From a checkpoint of a small transformer trained on Wikipedia: width 192, LayerNorm before each block.
Each number is 500 + 50 x the weight over its row's rms, rounded and kept within 0 to 999. Layers, rows and columns count from 0. Numbers have three digits each. The size before them is the row's rms in percent of the matrix's.

# down: layer 7 MLP down (transposed), 768x192, rms 0.297, rows 110-238, columns 0-47
# up: layer 7 MLP up, 768x192, rms 0.3, rows 111-238, columns 0-47
down110 096:465595423467414536488514490466476456511457511424525513605526575498485520484440503529478479568511320442567491504516476454478551426513511544457497
up111 095:469528510558510517521507467610533406504488425514494538505518455458537489595548491476442486474596500528496534466533494556571470452515513605415482
down111 094:487469530505469482597501461411384487532482496556493545446408574544447538488453504473456483496456565479481515423504462379407528542449533423493522
up112 075:493534514536433501503542449441499535455518488530549529535545428502498486506469498440469400467398418443518505515438469449604521502530452530523509
down112 088:476526492452522500491461501491467522490496515565522507548617463548513579547485533468422540524415478551511489452564526571486449464536504561470522
up113 088:556439452471472433527435429390611584401561456465435425495382562456509539547470457470527478486541493498536432546383445447485480478492568529441573
down113 092:510531573484547462429501484519474447615530541497547529512554539507523518467498505506463513508383570438480491450619512598519543526470581437498539
up114 110:468560532495417524444522560561577553503493446441413562425418513485445459533502435470463525445466499511554463512458536541428572478454509548431534
down114 104:564489459426548466469541431524496478588507434456515433606519482537467534422436525569522545573488516614443535528447599493488562505429525578482525
up115 095:484553486515606501560415462471443437486474479564554493484477469560466485408528500622409480451432458479580529469477439535517516486538484530501399
down115 098:416474538475536451533498541523595556453434542492486464591498554450502506573562462495423566532530511497518446432509515456527471350536439508492571
up116 100:565467499401520628460521474446531437552533529478548537498459509480570516425490535474537552480555485548524492538544574499439527453558460524547528
down116 095:483443514545506407553508461559485551464451474528464492571519444425536532556599464575592538499494493463554444514506475457547408552452567625520536
up117 099:510563523427531460479530488482519541539459443450478426534548641492473389454517451565469506542465451480540459447512474406489477438623459575486495
down117 093:491557510477459510502535486466501471504551459494536485504445495553511582459515504510473482462537647537418488492479435552460503461464585492450516
up118 096:456479481434577427516484458483383476447531530427566577533446544454515488520436476494382450560498453477491565510478494495480508528445481451559472
down118 103:521473595510576564487552446516443505550477539370482492472455503433494517496398479531404514530483477545539480575443414540447571574574495505486562
up119 100:485548447522452489485459545507615483463431450484506555450557504526576547453522520550452478468477484521541537459492477530517429441553470514521441
down119 096:533464413458494541469520475466431491524514509507476426520451486585437485524485423437534530471463486404414416428541462425537541593430476478522527
up120 103:531511507475570479563475577495464492535531502591539509432489502485610507482529604440375468528495529445544514460504481409432566577429458505468497
down120 105:430516519401452575548516492521557540493534498450565550526565536500458470525531525492486606407552485574536503447485525553527494460483466553471481
up121 094:424509560481484439441491507458554501495541491471456562486478511511481538443469439459573478467587525478464480555494434597448512443488540534440448
down121 099:468545535589539472567565502531449440533490428457426524501496462582573462540474664516468499449474501585459524439442519487492561534423512441502419
up122 096:499481503544554478517526568467422542505533544521513454454518483518541501566507483555459513519410520522451577470409517519586418510509489501537423
down122 100:540529478523419519463399459461504541442552523383492546500489592449388473555509576502497456487554486484444465462571430449500459487515455487554463
up123 108:519555542472572541508463571427614441546501472469516559486453477568470606517470536551483531459484471621465561502495530523477590569517402586479351
down123 109:510402488580521497490564489485535535493541542453544432513521514359478441422508551514468509495442526429572471511491491504452504515503538516556511
up124 100:409414605445461501495529540577513474487435490492395438484538450480375515480473568488539473533483516553508481510562507442554549446528479455555566
down124 102:524519637428460612482502528487558537501538590489553557439535391554504537449445529511490477510461473394496491503521484610505500522513462489566547
up125 093:450500481507543494480436409458455515595540566541483562454452465490525532534443514562489435475536511509540426587422473386554493543536489452527532
down125 091:495471489464527468524457479541498529502404472536501423610551525455530547439532505533558455507482587514479535440464470538495439571509529566523523
up126 100:452453498489464554540434568462516515447457460510448538520594461524543526489509504593444646440504486485502538456520521479465406419455591592435550
down126 102:545535502597502475463440518464526478472461432528572507524487440519465543494479463421590488519412549536542502484484476386436532562473469445486567
up127 093:504468502559493456476499508481501461469506471551513513407532549547475581541545581519633508486581495390482532452465449501471485543592480463555562
down127 100:505481481468475539436457512459477468508484467506539515559495512424479516437417477540358528588511462516508466572558556458534460541455524569457435
up128 094:387447472482506537443487396524485551507468471470491468485509487435594457511455489504564450493533556531534521412483467420468479568454545444498492
down128 100:572553397429455510549492491515371548463493499447469541471539484486524538531488400556545563606431542465498497440467540628434510584462540513503506
up129 112:496451459549476448549411531513515488549517508518525506518461443448453537558567551494478470489480529539540508479478533422547436477504466527465391
down129 116:479585464494429480556478565424410489528465444458481583437394573500450559490490420530535472480451425460466479453435493478528556559544556491535519
up130 101:492480609537486532401519558472554548559545590473412529434509354426583498556496569535383474486454501490582499523528583556521514470556486440398500
down130 097:503494440542456506496522472539490519598517533459579455524586524460404449411501537566532472535604471486403482486450517470569530446571519542415428
up131 101:518484510472425533533511535412447449555490531525510489481480521527518435498465495557477517426515503622534576545417490405510513421476505490529387
down131 104:480521621571512391407468459515483507455566569553440517469413490500584440529477491484510569484447572532519482388584614516514468536521448464446613
up132 096:452602489462459477479487538464509612513574477544491505526517524538474491500520455438421490557486518474528452391465475497548474518564503433516535
down132 093:492537346576495471488505444471488476520421517483445503383506539450461547505404486455548490550451562484471490576544530437465475484556553455403546
up133 112:516446465535512486480356568440570524457433429491542534633463517579554488562446594529451480554571494434545549597500548596509438452481480433487430
down133 109:495494515551443589573566475543449465561594575508407517415481512523543519459493579464458471595534585428521469483446476447485542516549532547533546
up134 108:489414571544524436437505500505491550448496531510509511459554501497509497463519536455546503528546597411427563395509523446412441501616548555515515
down134 092:379523497430457493426478462568493469548491449431492436471550442445491460504547529434357480602578470575510465539471541450468473524466467545518541
up135 095:472428391555555479463540482460428496477547514425442540509460558557466429543547458424533483485487552485447496532499471614623515505571496479521472
down135 096:503560518565460488424511523570482469540448561429559514612630425513597554460532552455455559519549488470522494487589475574382589504468523521490527
up136 101:497497541414497494411580571509455563488480579401472600520442531552505537551600430545432462430445554517466490512524551389549524594520438514455536
down136 095:531438468571464466476515546493486571539444433536467447493468496491522460474487451563497514471456469475516558565517524484389480555473477381605499
up137 099:424505495590527481615479495444493524515544523539466451467637492401528538489400479468505511534500434482550510557511474482500429478442495472523501
down137 103:450480503579370537421526583455441485485523547492528487537488486566499463503448522609491463372504543606537542521481517495437500466525546437505485
up138 114:531460534404505400503489523538442553480425565497484538460487501445635503445461442444579586412420490555499482495563640517416526459480521480552518
down138 103:512478473465524480536546485427433491517484592492476521494503449540511495432489385451549415487442542560551506577492434513496477527492483539506486
up139 087:507544550564378445444567436564522445482507536531479485507390483484446431457472453477497466592542465452525543555460509491585515536511516541595540
down139 091:430477517486535489449483415589490567479461452578486424557602525533569415514420465445554476543544484520410507503533546463561496544398515457435508
up140 100:506507507492478523546496472530486451497480483492504464474455557530614488457443505535536521424464501481458493507399481499513541492631415498503502
down140 108:486431499456544437466482530444547508603527483488563559499545415456535490480462370479494498540464513485506544543507469508495487483384502572498424
up141 097:581490530413499517498592475495499588442520498583525532538434475445529424484523505522505542465431472463519539467395503561452558509483476413565488
down141 103:420501528503439532451489471454477517534505599584418550493511506449491550455567505446468563438447542580525501451489523478497450407574521473588498
up142 099:550492489473511392660478528555551528379549573542458445517449512556545464502540502529475489523422535446488544445568604453486469429403546583420556
down142 102:450529512517481468399519589497503466497392518464492501519539515512459494494456446484546567500564479539488500536480369512468587536544496488542435
up143 088:467484478533382541504523379571483553497520461621490480422459473475565506547427472487423435487502502489417491579483411462581479502494542511519557
down143 094:410539449514599563511455567422520416494535597497432479553545483496488500571564524592456433563464385456512579454505504470484488428533485513540502
up144 104:525526399624491470511525444500438430521482545473505431552469431524585480488546541487545497443479582426530540468498515631532469561579487491447476
down144 102:486611549458511526504569537556476500496539505480522514483436482495492575483545474603493446498558574475610513461500516569534358504488425498502536
up145 102:544570486562458526450472596473561551450526431569514492365604564497595531559488485547527538479499515536451469452480510468480495473500496522470523
down145 099:451466435487426497568565477514511443630501550451538546553547465583487507518571418495553465551484408469468391447488574494506432466489545540510451
up146 092:420473488545516529483518514478480545444517626635555451495490453544531482533442500511435572486448614531431500523476577379518410483573523434466500
down146 097:431508527522435547387450524428550577498441514466505358513583487541534479507452491557531496482518668520502457343488502463532528454532552477502536
up147 095:532552554476498462566413452413555393550475507460459501507537515457469456526405541553583510538516535453605498515541405468597521453558515443529448
down147 095:525471461559588519429445504474533524636581533541526516553517497553483451524523390528468501578510574592516497589471561568484503550496494486517461
up148 099:509478620532514464452408508511572542508455428577477411582558425520506526515449556625551438502489515500476519518545538524520505421455480526534453
down148 099:486457448514477477543534443496545599493591513414546519521458545584535467499511571415498564559435465500469511475467527461483522517507500566466497
up149 098:379434576499475549478523490519474473495446573549470504472472508466576480519479447488480531418450533463563460483611512491439521484513547423606406
down149 099:485499535496560449513525504570489425464523468554545505502591484431424609540535448453579511491506504524476432427454533494547559482464491480427495
up150 106:457515478478413488533477501482554510533504528600507556509534471527446504422451478465505492533481515479471525550384511440475506523566445512436508
down150 099:381421440502453647528464567512457488512464474489474511418508537500546530517455393519488551475459512500520480438471530507566478523562485398359439
up151 094:465425497502519610524469465465535511469505500472507398465520520488502464569499593436492526512551544442538550515478513410524474473450510471479458
down151 098:538495491493453486436482458554512428560524440409586493457509455499484578515508571514480488562476471397518412511467479510566447475390466481549564
up152 098:533524493494453536546500446542514496555459464496524433468556485405523575512487466521487536516484580507538410509480594462470455437444511418431465
down152 107:526458525456501460455455399478513495502471419518513412514512418438533577449558404536513593466542447452552542532533513490474526522496591439447519
up153 097:436528492503571479532504557552578496543452494413445472438439477475483454415449559358425502535484559609508538516486458473477441491519544538512481
down153 092:613359484503510552535442568400563559484529410454511397532514439545603536420504437531450576488481496509471461470528498511552479477543491523568463
up154 102:413384488496509458598436397461465458461524490464580495409502521456458545467486512501473560463502546528556460527475472494417483531478519455484612
down154 112:515515427477443474521497453482562594564525496482501460457494533484538475449583554481518507559568479452570468494471566444481568429525456464523507
up155 090:501502465420482498489435591498521536467509541514571542432533430479476443511481509474492378509442509460515485502510493437555526458483475467505470
down155 089:498568474532485487492476468545460496532497467509404542605607485588511545519486439519470516525476536478547429660464472462495432518508517496514544
up156 100:483430535527446514497546487497530448564373581463437481479507456478395450507524608490485470539486531501524550423467513512515457490535549478407484
down156 097:534533493487554515497463497524428543414544554497472508543491509508540474511556475508485532486407412514442504517507466398413583453465397462610505
up157 105:450556401591538540491432443509376517434566455444536466498539547459495415445436483568578457493477456520476494458477510374415478447549495597414394
down157 103:445517635434558391417524514582427444466482538567491584447407596408439462416508487539524485512522501397522496509550528555450466550489510453487547
up158 096:593499502555516499542425537522481454495400515491599396572476475519490509486533500475471596548535483454450533552545491460610478486505545487488404
down158 102:462527496444480454508544481543479508543543449531466416518577489426554543512476551575555490427386535589567429511520464490541474616457469486516545
up159 114:467542446420445455543507544515466605531473499484504485532420480451443579468535555512480511405513598445459601486479460519417468482568518486424527
down159 106:483550527492438527598512462553528516489547611581500537485480485465446489584527477450605511375549517593465462553442518468505508489509516479524441
up160 095:465444454522485476602573484544463471523416504533364562516628578504517461518473568552428432478535506514468481432565479513515513513539485473502555
down160 098:458511545488483531551435466493471562476541572387491491430590575553586525474403524494453501518520404500381519462577572481581587546490561500484484
up161 112:456503576411641566527549501576508564516466449606486540579396469553520507554463592486482488493503474459525546506569487515474502457533519503514499
down161 105:455528457388505560530552543459477441441604454501476440492407510530553521439497535477430365566549459599516364530460507591475450592472547483494500
up162 095:520469571506507540579417509469415498429451494580497576479605574577533501581459498498529454605515611471503536557463440535555541460475456552511438
down162 104:517477470516438551602454512469532447532489480487542531474397474450498518517569500527521479503434471582537462462570528531462545430551461496451563
up163 102:550588503541365561520464502495455512573488412451602413443496589527482526477493501388490557521520448435468534518494471395488623519438388444493446
down163 102:400465501518443460487481507437452465550509548489484522509497431533480430443359559579485567548495423512481431496507473476498534510404532549510393
up164 096:442525411537500427529529462487524571607466522523491491548495471483473531545462499494451558366489583482524404595536557514558471510526435464458442
down164 098:497477523387562543461587514498539398507506589458428475477508555390524528549561500543480548450567468539553486461505598519477495467552441536507431
up165 087:510552535534495527546533613499531555353486554547538505410484528512501490490495550514495492483480520413491499561492574483537506618529568496527498
down165 091:572526426499489549530493495537483405510470493476583515564540499450550516529508529520512476544536554487574582492524503462508427446481484593429539
up166 105:480606416511544459483532516533531465425529448511482456664417478466488438532520526504500551516456495521413377525494523514418561488552496475526470
down166 103:440518582459480493514456521433594536462549468438560504506385477489435476495567464524477466530516560450515474554490461570461411481503467532449494
up167 104:501473583506449407553434430567465570472520414555470572511551407552517553541499536620597478510557520493478476560491470484407504472528458522496440
down167 095:520535402470430506457534528520479598503497573473522461458418421546497530487506528546451576471520435490496516530536457511457471502471562416516562
up168 097:489548494472462546494475653621521464518532537507499456478560448535521417543559534523479487414448503540522487546511483503440489507579509502452573
down168 100:615452547570511497586535525533512602483515460544479515360451463439601460442464541504471503639482481533413473617487419512515522538456574518585421
up169 107:532543482523605521463568568455535560532468414526467531467484385467463560448420555537470481433486415473483444460526513519518527501493402443537478
down169 103:566479406483432476423556564451491520602484534464439492538465475429542540536519491574467545450506509471589432432560573578522498457483456393409437
up170 097:499479534570425489467459490512448462455462499534521547514499416549488576403497512539454489509608431525447546513394552521497538434392574520524520
down170 093:555437424558559458572496481441509539482517417462512450428494592457524489493372550510370487578445511472512452450610558556502408533531478555495503
up171 097:508531508527515424541593472493467478536515521474464460639492487471422481521540523542455525523474523435431452465455450461524510507524629563458466
down171 092:509465524504443460493522563432560540479444467583477516451495550524535431472537554423470426538533517503401508544482518418470494528515340393600511
up172 099:526511488476407541504570498449600576622465567441442504459522489553446518382492535456546484531519534573457533534493527516606486399473531549567447
down172 102:565470485497499491587455455491517485495556545404468507485503456478461602658490471470491564535494598504495410506463512483506482518468510549508451
up173 107:528495474486357512539386521512530524525483431465486675524532526508442539606612500501576569513554439527542538537438528445506466560500580461481536
down173 104:468458499498560539492535548508502472420558535591415532507460496442524442455413561575372433520548476531477416524606501553463470569534517514547458
up174 084:472516514478520534461517538467506432488583486439461519427492470555425428532562621518444541487488543501438515559427548401455490544588469428482571
down174 084:585519472482457462450421568540470513549534540487475479464479491532562539531435511506610518471438500528501494463457485587483492483418583539462504
up175 094:538527615462464478580469475480467521387526436371442427518474596413544434507497568508506564463500521466538471514620547575491436582435448545462457
down175 101:541571410557482423482410521522501504449541571451475477523423552491417524525470548401445530491476459492489461629565466559485397552509489480499453
up176 095:453567482515536439542491526491596499466566547548488494545426504563462566502590541513389555584547501406483548512588484516501436461459413468513486
down176 103:531570466442604402487471590519461569531512530528465490417459539491522541504480542467462560562410528486457535617399479566452621594488500600409452
up177 101:507519412483509446519436551482614463416419482454460506439574484462529416508624559461546516496515426346492519461513426468518438442391469461428529
down177 103:458457458514464440477569440499505575546470563521521499501505447462523542501475499447458475522530481486523461533476601457546477483519480486581501
up178 115:483511517471565516534473522554469581504438509425517608546536465506420547593482378553467538451536421487484558467507504521516462506544410536512521
down178 086:482539492554513605495543463580615414487508511472518515496539586489528485470495602486450418549381578452436431512476528591515617494496546576501500
up179 099:501433534546466497513503488473473540450420537450454505414469535532531478509476495500498490555491418454501513526497484468420521578546433505540527
down179 091:493559495451503489488570478498592401508555455556527405524636471532465571438588548547504555585571511484454529540458542537507462448477534500517487
up180 106:536477483522498497427476598429429451567487407538447482426517437536434485493459493515533479532664424545573524540524447483442432583548510399526525
down180 102:489484499528524425495484478557575403541503425486534456528562580477471490449417414461523500541627513453521460477500454531522505459493467535476462
up181 100:469368515470463460492467551458383471416545576445425480559473487425567431569522559529434573478487507544450574442563485574438500467500464438545469
down181 108:548616477502499557448458542476516463532479473517495526438500549584546480468575490499456466496569418464588466472396469568492469459467469467433506
up182 099:450551495548463517445493422454434543516526488521511530462547539581448502534500510426552465387454454497464423441451453484527456555585450484549559
down182 096:490512527368589514472536494530568447405459553537490517513535577603528494424404524497387469613501558471465550589477564542574450503531486496421515
up183 101:397512574526508490551434379464446450391531413527459573466503518493510528507510516479489434378562508525506477490434500406519482562501527486544417
down183 099:511489433655418613576532543560491536495436534508529419475516467405506522458475554557623562433452486476518508542521519529557516400542480512490503
up184 104:428535577600554594499462619493527528505478488556448405512488612504552488532499607537457473481584545478589507515459461472495580562567478594475450
down184 098:480478471479476503551544429526469522504497474516573480593565419505516557548430527446573505527431555574554491454474471484478483491439545499480492
up185 097:486519520527473411468484508497496486463395380399469503449426488454536487575531437569547571534403467512488548563480457526501470572619575499475589
down185 094:488524510420526541516527492647460557670551507409524464485489544541464520475467545445474542447550512530528482504519492545489530585358496452532495
up186 090:547491597535517514514518407527465567441471510443583432544483445555492523498415470529477557485462458562480556444547513528542618529480599564497437
down186 098:594499463482511396567455470541499450590490398529484480486463435570478465504606465473476495572557478470512482534508467482539514503486509514495545
up187 100:534628531509514490512485541534596517448495507464491477400509568548472564524537541493553541527478506620424529491488398535589434495501344605356444
down187 107:459505470602524353432465609530533447480450491480555532491494444523447519465470548554454468497538420452594454459512533536445555499542545393573529
up188 101:472504480469587502451490416495435540457490426501532482526299515464523498527470530577498510522476439525504570573592452516349471480524521570409529
down188 098:517456472482502517420472532530484487588509527524532504525569508559549461552481539472477487404537469579594491535514556443546461497499499501508477
up189 105:506584460482471544510487562454543497511513432497539507435431460556513510463437555558480419484550457446439511490569517586630560493540509433504489
down189 109:483428501516496449463531522504488482432408445544489383527602439483369437477505510491442448471422511552480436464411436467494390588549478491429604
up190 111:470472521497546479523583467484455537460453511496483528574435568541516487517519548411520476456503500414474501534586535601477459494574595510497513
down190 107:518487495491499516454465501596440535532523518487482482482521501481531560434547530494408538468498458479607484536551473430528412471507491488523549
up191 110:425641559423582460501575520566473511565486545369589446452459491464588517409563468541477461504430583477482398516524504459560386441456602423485498
down191 097:483479584554529563430512497453477492492596526562407544614443515519525537542387559530491490509452510497457547504497406511495467589448396482456467
up192 098:502576493472501405523398513528459472563540442529443528533537502532410464604526504552486518574457528498518496545458515431501485458600424568527429
down192 102:512425541452508466493437395502470512496460552479451557505493511570501521443517434450591574404584458524468510452484504466452397408443487441552543
up193 094:505496528352537499544467494475527466534476497588526553511431462566454536527455543438408475471566531446478516525496510454464547482545483542503483
down193 103:561503531420524493466477501446478465559521534604431547555545487427497500470454398473450583513507592611559558478532506465506403552597568412510487
up194 101:489457583537517536473554475467507531522469488551482580434552456556464522592503460495473506470411462482598552446562520536529484358521593573481538
down194 099:571537531481486534528422553471560557418499538471585526455562540460551520548462535437547563582612541501514551483615516476460514523470543495518597
up195 102:581425488398534515559576545488433494501467556422455414402525491557526490500648513523498453518543604508385436575503482550539560521489499467481485
down195 098:481501573635514454489417583547496587481486494504455485554516460498533535567427486485524545451427508408640601497459422526496444502442497489505498
up196 091:546522542512534547480483455525534536425521502584409463577475600564597486535547486470528473462389518481505517483504547455522527443487528435545534
down196 109:463488424516477564472459482490484504543417519484563474468480447500463397480473527560411503502552481490458476409492410528516533541421475531446531
up197 103:545530552543509353482582567452476492588421482554547481520552408450518563463475556468432432542516520449542534481606488496533512616440431525489416
down197 075:514477550449546504481532574513499450543549445437520465491516516435435440597537472477546528513496355513598581486361506594417456357525494513545509
up198 098:599588555529492435511413534513484502534477562494469478546551441558480522526493501459569400411492490574559455483470541551470495379480473526516463
down198 098:462454507553496613502523420484475490557453562460471554314558523431517567499458516513548488468417514513443461460463493456520549515520512589565441
up199 087:511541584338549459461579565466604493602449576507536460450500459538516441501623578533570501606426509412498492474574558437435507506436411510499423
down199 095:484533428546509434470523450470485543575512490475575482592533658456421474454592460484465527472553504417591429507515490497450440539428472459402418
up200 102:536481502428554545550470459451482489531525522481511521485514392520508461470503523402514470544513483503473502501510427506537521558425492438549410
down200 098:406506553499598534590489482491483517425559420454460411474537555543456468575502407498548570391446470558550456491537585532596441452483476504504451
up201 113:597536495513444527554468549478449549557616517445579538477491525533455497417505529474533583554595471515459489491505601474500525471547417482511553
down201 111:477408402461503509452444477511440449603516504525474547445493542538481600484524647487535466531488448565442409462483529467476555556507522493560585
up202 105:493478480562440539438532399441557439402509458583546478501447398456536419436568561516482457504466535510429525459491497471505551535421475450524470
down202 091:486442461498618510514555503437473533599440565450489531488489463419513521423507477368513476518447532482517505491472475448441580496534649608434422
up203 094:475499511611504569418515557461496511480519554497484556534487508517534516536405472532568476499511323449488483501446526571473514556498480540436387
down203 095:584495544386455502480440502531578501455405457513484461522528423472503496496474568548540487540527568451503503469408459501551524455585485491554552
up204 087:510464547477530516507450474349437423562471557494447584547488525540561585533496497520460577547481494546513464463425502473530482461488505497479451
down204 088:423397494569498487398520475448479492507593618547555452543497569436468404516486431532424507526490553497461482578483567458499487500426428532553484
up205 103:577541540467451532501469497504503568553516357481531584528471486516449548540464455476444485543486448537559565490519372458407450453622514584503479
down205 109:501418503505543539383529493569552472404457526521597469433522585513478418346567490468447477495449523393480452541573467403607517568480513505499490
up206 113:454571518438641514408481464443404524575448501476447504478447573574557357428443548550533438524476493486474512458501463487435538490413452497435497
down206 098:507545468540478565542484483482527523454486504462476476476556523441452505518525552412451575523524547501402533455467537605526552616522523507616583
up207 104:481441473510527525502543425582426546454522534466518478482377458436479524563522481538511513406497485581489541498531512443517562484416463394489464
down207 103:544484466493489493533528543532483500504538503484536570405462576549460430432445580477555549443525553470542428514476534452473454539526469486493471
up208 112:555438482520462444475406537431506475482485461529540530486503477598489438492526527588556475541452405466529441530540578465463474481543514499391513
down208 107:551518579516508473472554515439449404509393553464547448494624516551459505531474490478562435509431487479451499345487525480449535539477472480452636
up209 097:473467461508501511532348506416499500407420424451470466566509503568463589603517535471462428546568540449525526421468495529504485498537581469500506
down209 103:588500571526481535551493556485549486596511534511498528672451513470447548531570531457512554499443498514463523525603535537512443501508501486518443
up210 105:483507527599431382599528528522413542500525433471518449478533468444545525449517561548514491462452520464508485490530454574505563498504517466489548
down210 107:505547574552482470406404495437484297511508486513523520463494456587542422511538511562406627592594444446435500479442546449534564498544428402471542
up211 099:544599491514500571471461412439505532528527457496460565533589453458537432519487477541541460479589388488477513568472490533472500446479491537534472
down211 100:446534525445513549571608479530515538426512605522450498473516511501431545541474513425511581483548462488437430414589532477521510503553476550611491
up212 088:527436502551543416567463449623487457452526490510501576587542510542524497520527522516461447531429479521489610502508441472546427448520575512468473
down212 097:418517529468456484478561562486597512573432541561470529487567459507420465474515536515440532500468382543419374541465494463452501462372536478546463
up213 103:525466538506513464473512493403531573417461466422490538476464516543510451510546422497522587573467528544603575492514460429509542518526494571437473
down213 109:477507513493439572531449529583516408490516503402510510493576514496422599473489522433566472473521582504498386466564499478530610470562540477475430
up214 102:501541439493370450604451501501515532557495466498513523519556505501521523527526543550456503533535535485504473550518499438428529448516529482493463
down214 100:482502515501539524481548519506529550481556449476481533483519444474543462469401411511375477466552494399508494386542552558419473479467468571518525
up215 107:420544535542516472548556435460514396529573522575472439479554479522513422472433477458547521583550499539560479499474518535519421502496508497473438
down215 094:504541455449520536529494555519512527485400495451553501557518513477521473518438461452496507451478526423408516543512517510421561494614508468535484
up216 098:536438545539597555543413466545444523549463511575384547523503570510453487499387479507408589508538508586521508503550470468466505450557512485508504
down216 104:512474396465486581558467397542492451488465506514441527534531535517481575454504510567547554465427401472488484423396486468455512470613423546429438
up217 092:491466463539443467395543533534462447437539511447574589487521582554558475473417460407617504556471477469520522467525503561571589477532535535540462
down217 092:494488535450485462453470499534483491447525461516487524567434477562522543440550574536428484434533505475587472453590434464534293578563553476522430
up218 097:445522530482493571483438502473486488546533504423475399481452510558406498530523492513542432550545505446487535416561570461539516448475470536451478
down218 084:442488438527493405520595439554538478565401641508546496476481548474511527521445558565517553504525387474467550535493474492431548575551553421540494
up219 102:472520497509427472519528483519458578390517554366558506456518482423536464469527516499513524557495474366441513431436519554545466497545523624499455
down219 097:373488576420581551469530483521553530528474486518405496502540524566500559503423499520528542476554444552602462458520497514531455538470455486499506
up220 113:522605461497399443532599442467470508496572441443552443484547525436449450579457477444525455453476558459543581506447444557486493513471477541484487
down220 099:561513471508520476511514566498522484407580454538547568447522479546544577523503543571500518453428478487539476519601435467478525558476490533438518
up221 097:520436493499439477494496484546515510598585584573580444476548505441486455444552495510545506535430522542585475618503557404509583507517522425521533
down221 088:544508466474495506569603555493473557481521490473501511487447512518534531485523551511429605592544476454541634398463599558431521553546550420529508
up222 103:448551584460447517439427523511460522533562484468429544526473512487516452483452542590494492474444486528449492449500538521479460481617434549476399
down222 105:478407602558475504488463431470524495485463524453524536464439526512482551579487488585463552422533566527473510526465536427451468556492447432555464
up223 099:532512447516488475548516533486454503610491391544509484438446482490524558512476580481580402493501493434523456564517497607547485521472480463510564
down223 096:573475451485534427464513503557575489474566398456449482520512530400470444441511547537490421505523545536534388509474487423490448498542509584501599
up224 098:541513495508612464494468468506457469444550471454477485540525516493525511604469479522528456525486495503471444541441434516497459470521459468453513
down224 105:448544465513482572561460490470465427532507502610452517505592501562582482364432532491439486512525497505504469431602518480534530546434572479484556
up225 098:486352536496524446486503499527512524479469550477460504438462425526503501536558470452512536513559471526508530512537596481510476556513498537498495
down225 093:562645516585468542494520512502515455415414501475480531457590418474454522528515504476381436499544567428456466430532471481438466477414528505474455
up226 105:508570518519460515526437557490476433595570585491434530443459437553428498557502589524524530475569494466499577466543510490551560554483435530455526
down226 088:526527606507629524522490467548478505411449507469505458567616517463468522508497552482558525418515432474486517625471471511500459402496507556541564
up227 102:511590545465623515430546494500547504507586557426506505517537528475531536475407541521459471509468478424515507429547441542634500453530571501490400
down227 097:574475393500507435484428504505569500499387496502467517598549504538514446520549463539440503567527494548538442564511477452496486574515471579483458
up228 095:546564545557536455498590599543503532481503523502547484513573521460552463499474510430527458475461511491486569547384472471515449539614581438548440
down228 105:570518583514522535513496501457460535513519480497466422525414563466581424594482456441546512524581481494513489537528538590456563514501561444495471
up229 110:512519525463415549555556543498526434519472510573559566521519530477504543531522492600435520554553490473490572485544477471432519480473512418574463
down229 106:557510606624501575451535542532573496516472459512497480452507512555569491610439493485553503530451568518524488527524427443514448467456470551517483
up230 110:582517508462560475461357494579546498521521519523555503510543473493608493507485545377398514436447505462424440487498529519620570434456514570547568
down230 105:476552583472455529521561471426459502450425500463519566465379577444467545496480421596528542464566545514553531522407487491472532556498510479519512
up231 103:462480555521516545408536495467533473460521477563499422437560529507422530562479484548449510458482486498545520460485353482595638449497451563482549
down231 106:579356473484502472496400417514538434591488418500548514495602552519490518455515472519458530586515515441401480417508541521508493550434481526462447
up232 107:563540511456433534586378454528558474497471539486480579491457513496445512464450517495528442480575587525564447572467481519472407504535552396530526
down232 102:459562470495432549547511508538564604520518486482506484543514541475468564433418507460460508469467532530413496469450503536467605440453480489487499
up233 089:443498551514567440536441528471525571590560456452486544507566493443532455621495513470490479484499454448560410569460515542453482458470515532448492
down233 100:495452496418508498443514484584493570608460494448492531611514496523457544396440468479444496446515525471447541535479500475485408595526474524539483
up234 100:573515485514515502553530586516509421542548517526471513473525525472556454518528487557548478533550416529584468439586483460487451421460522512432498
down234 100:540527532413427544541528448549509541453456585406555494581500546552522459485455462547420435529564457482460567391452497467502518459487466465536511
up235 099:391620446513432500481540495534470502421561477501504536475525504478552527501493503496487507522524624452418467572472450502484492440470526557570469
down235 098:586408605506583419509519518554506539456426605498502448538467507452502431459482486444427438468539505543466614433462507473487546600539504490418543
up236 102:475445598500577542455476534548501512547529557537585552463432488454594527502382498477490474454480455488517472423478380498490546428510469521489508
down236 099:421442496434476435549434553425486469475558513459459505590487549543525490467464532486525511462506470540469514548488544453426530513455470577473531
up237 110:517573500524490521485446507489460445459528565467481579514492441480532480512497537452543462541475537510597537536424471528440520447509475448505541
down237 115:483502425458461459389501450512496499574507524490620544501512452532495532473455503499480484401460489459541484499494505603500476563487501396484495
up238 101:519456496496509507463530564468507565468471536488509540568595462342537435510528576627506520521481568529471577432508549483509524579615509475492512
down238 111:514460510483401454425515561501533490520426573518523522524578442494645455481446606452536478516538551515469463495469551497630545459456554502511402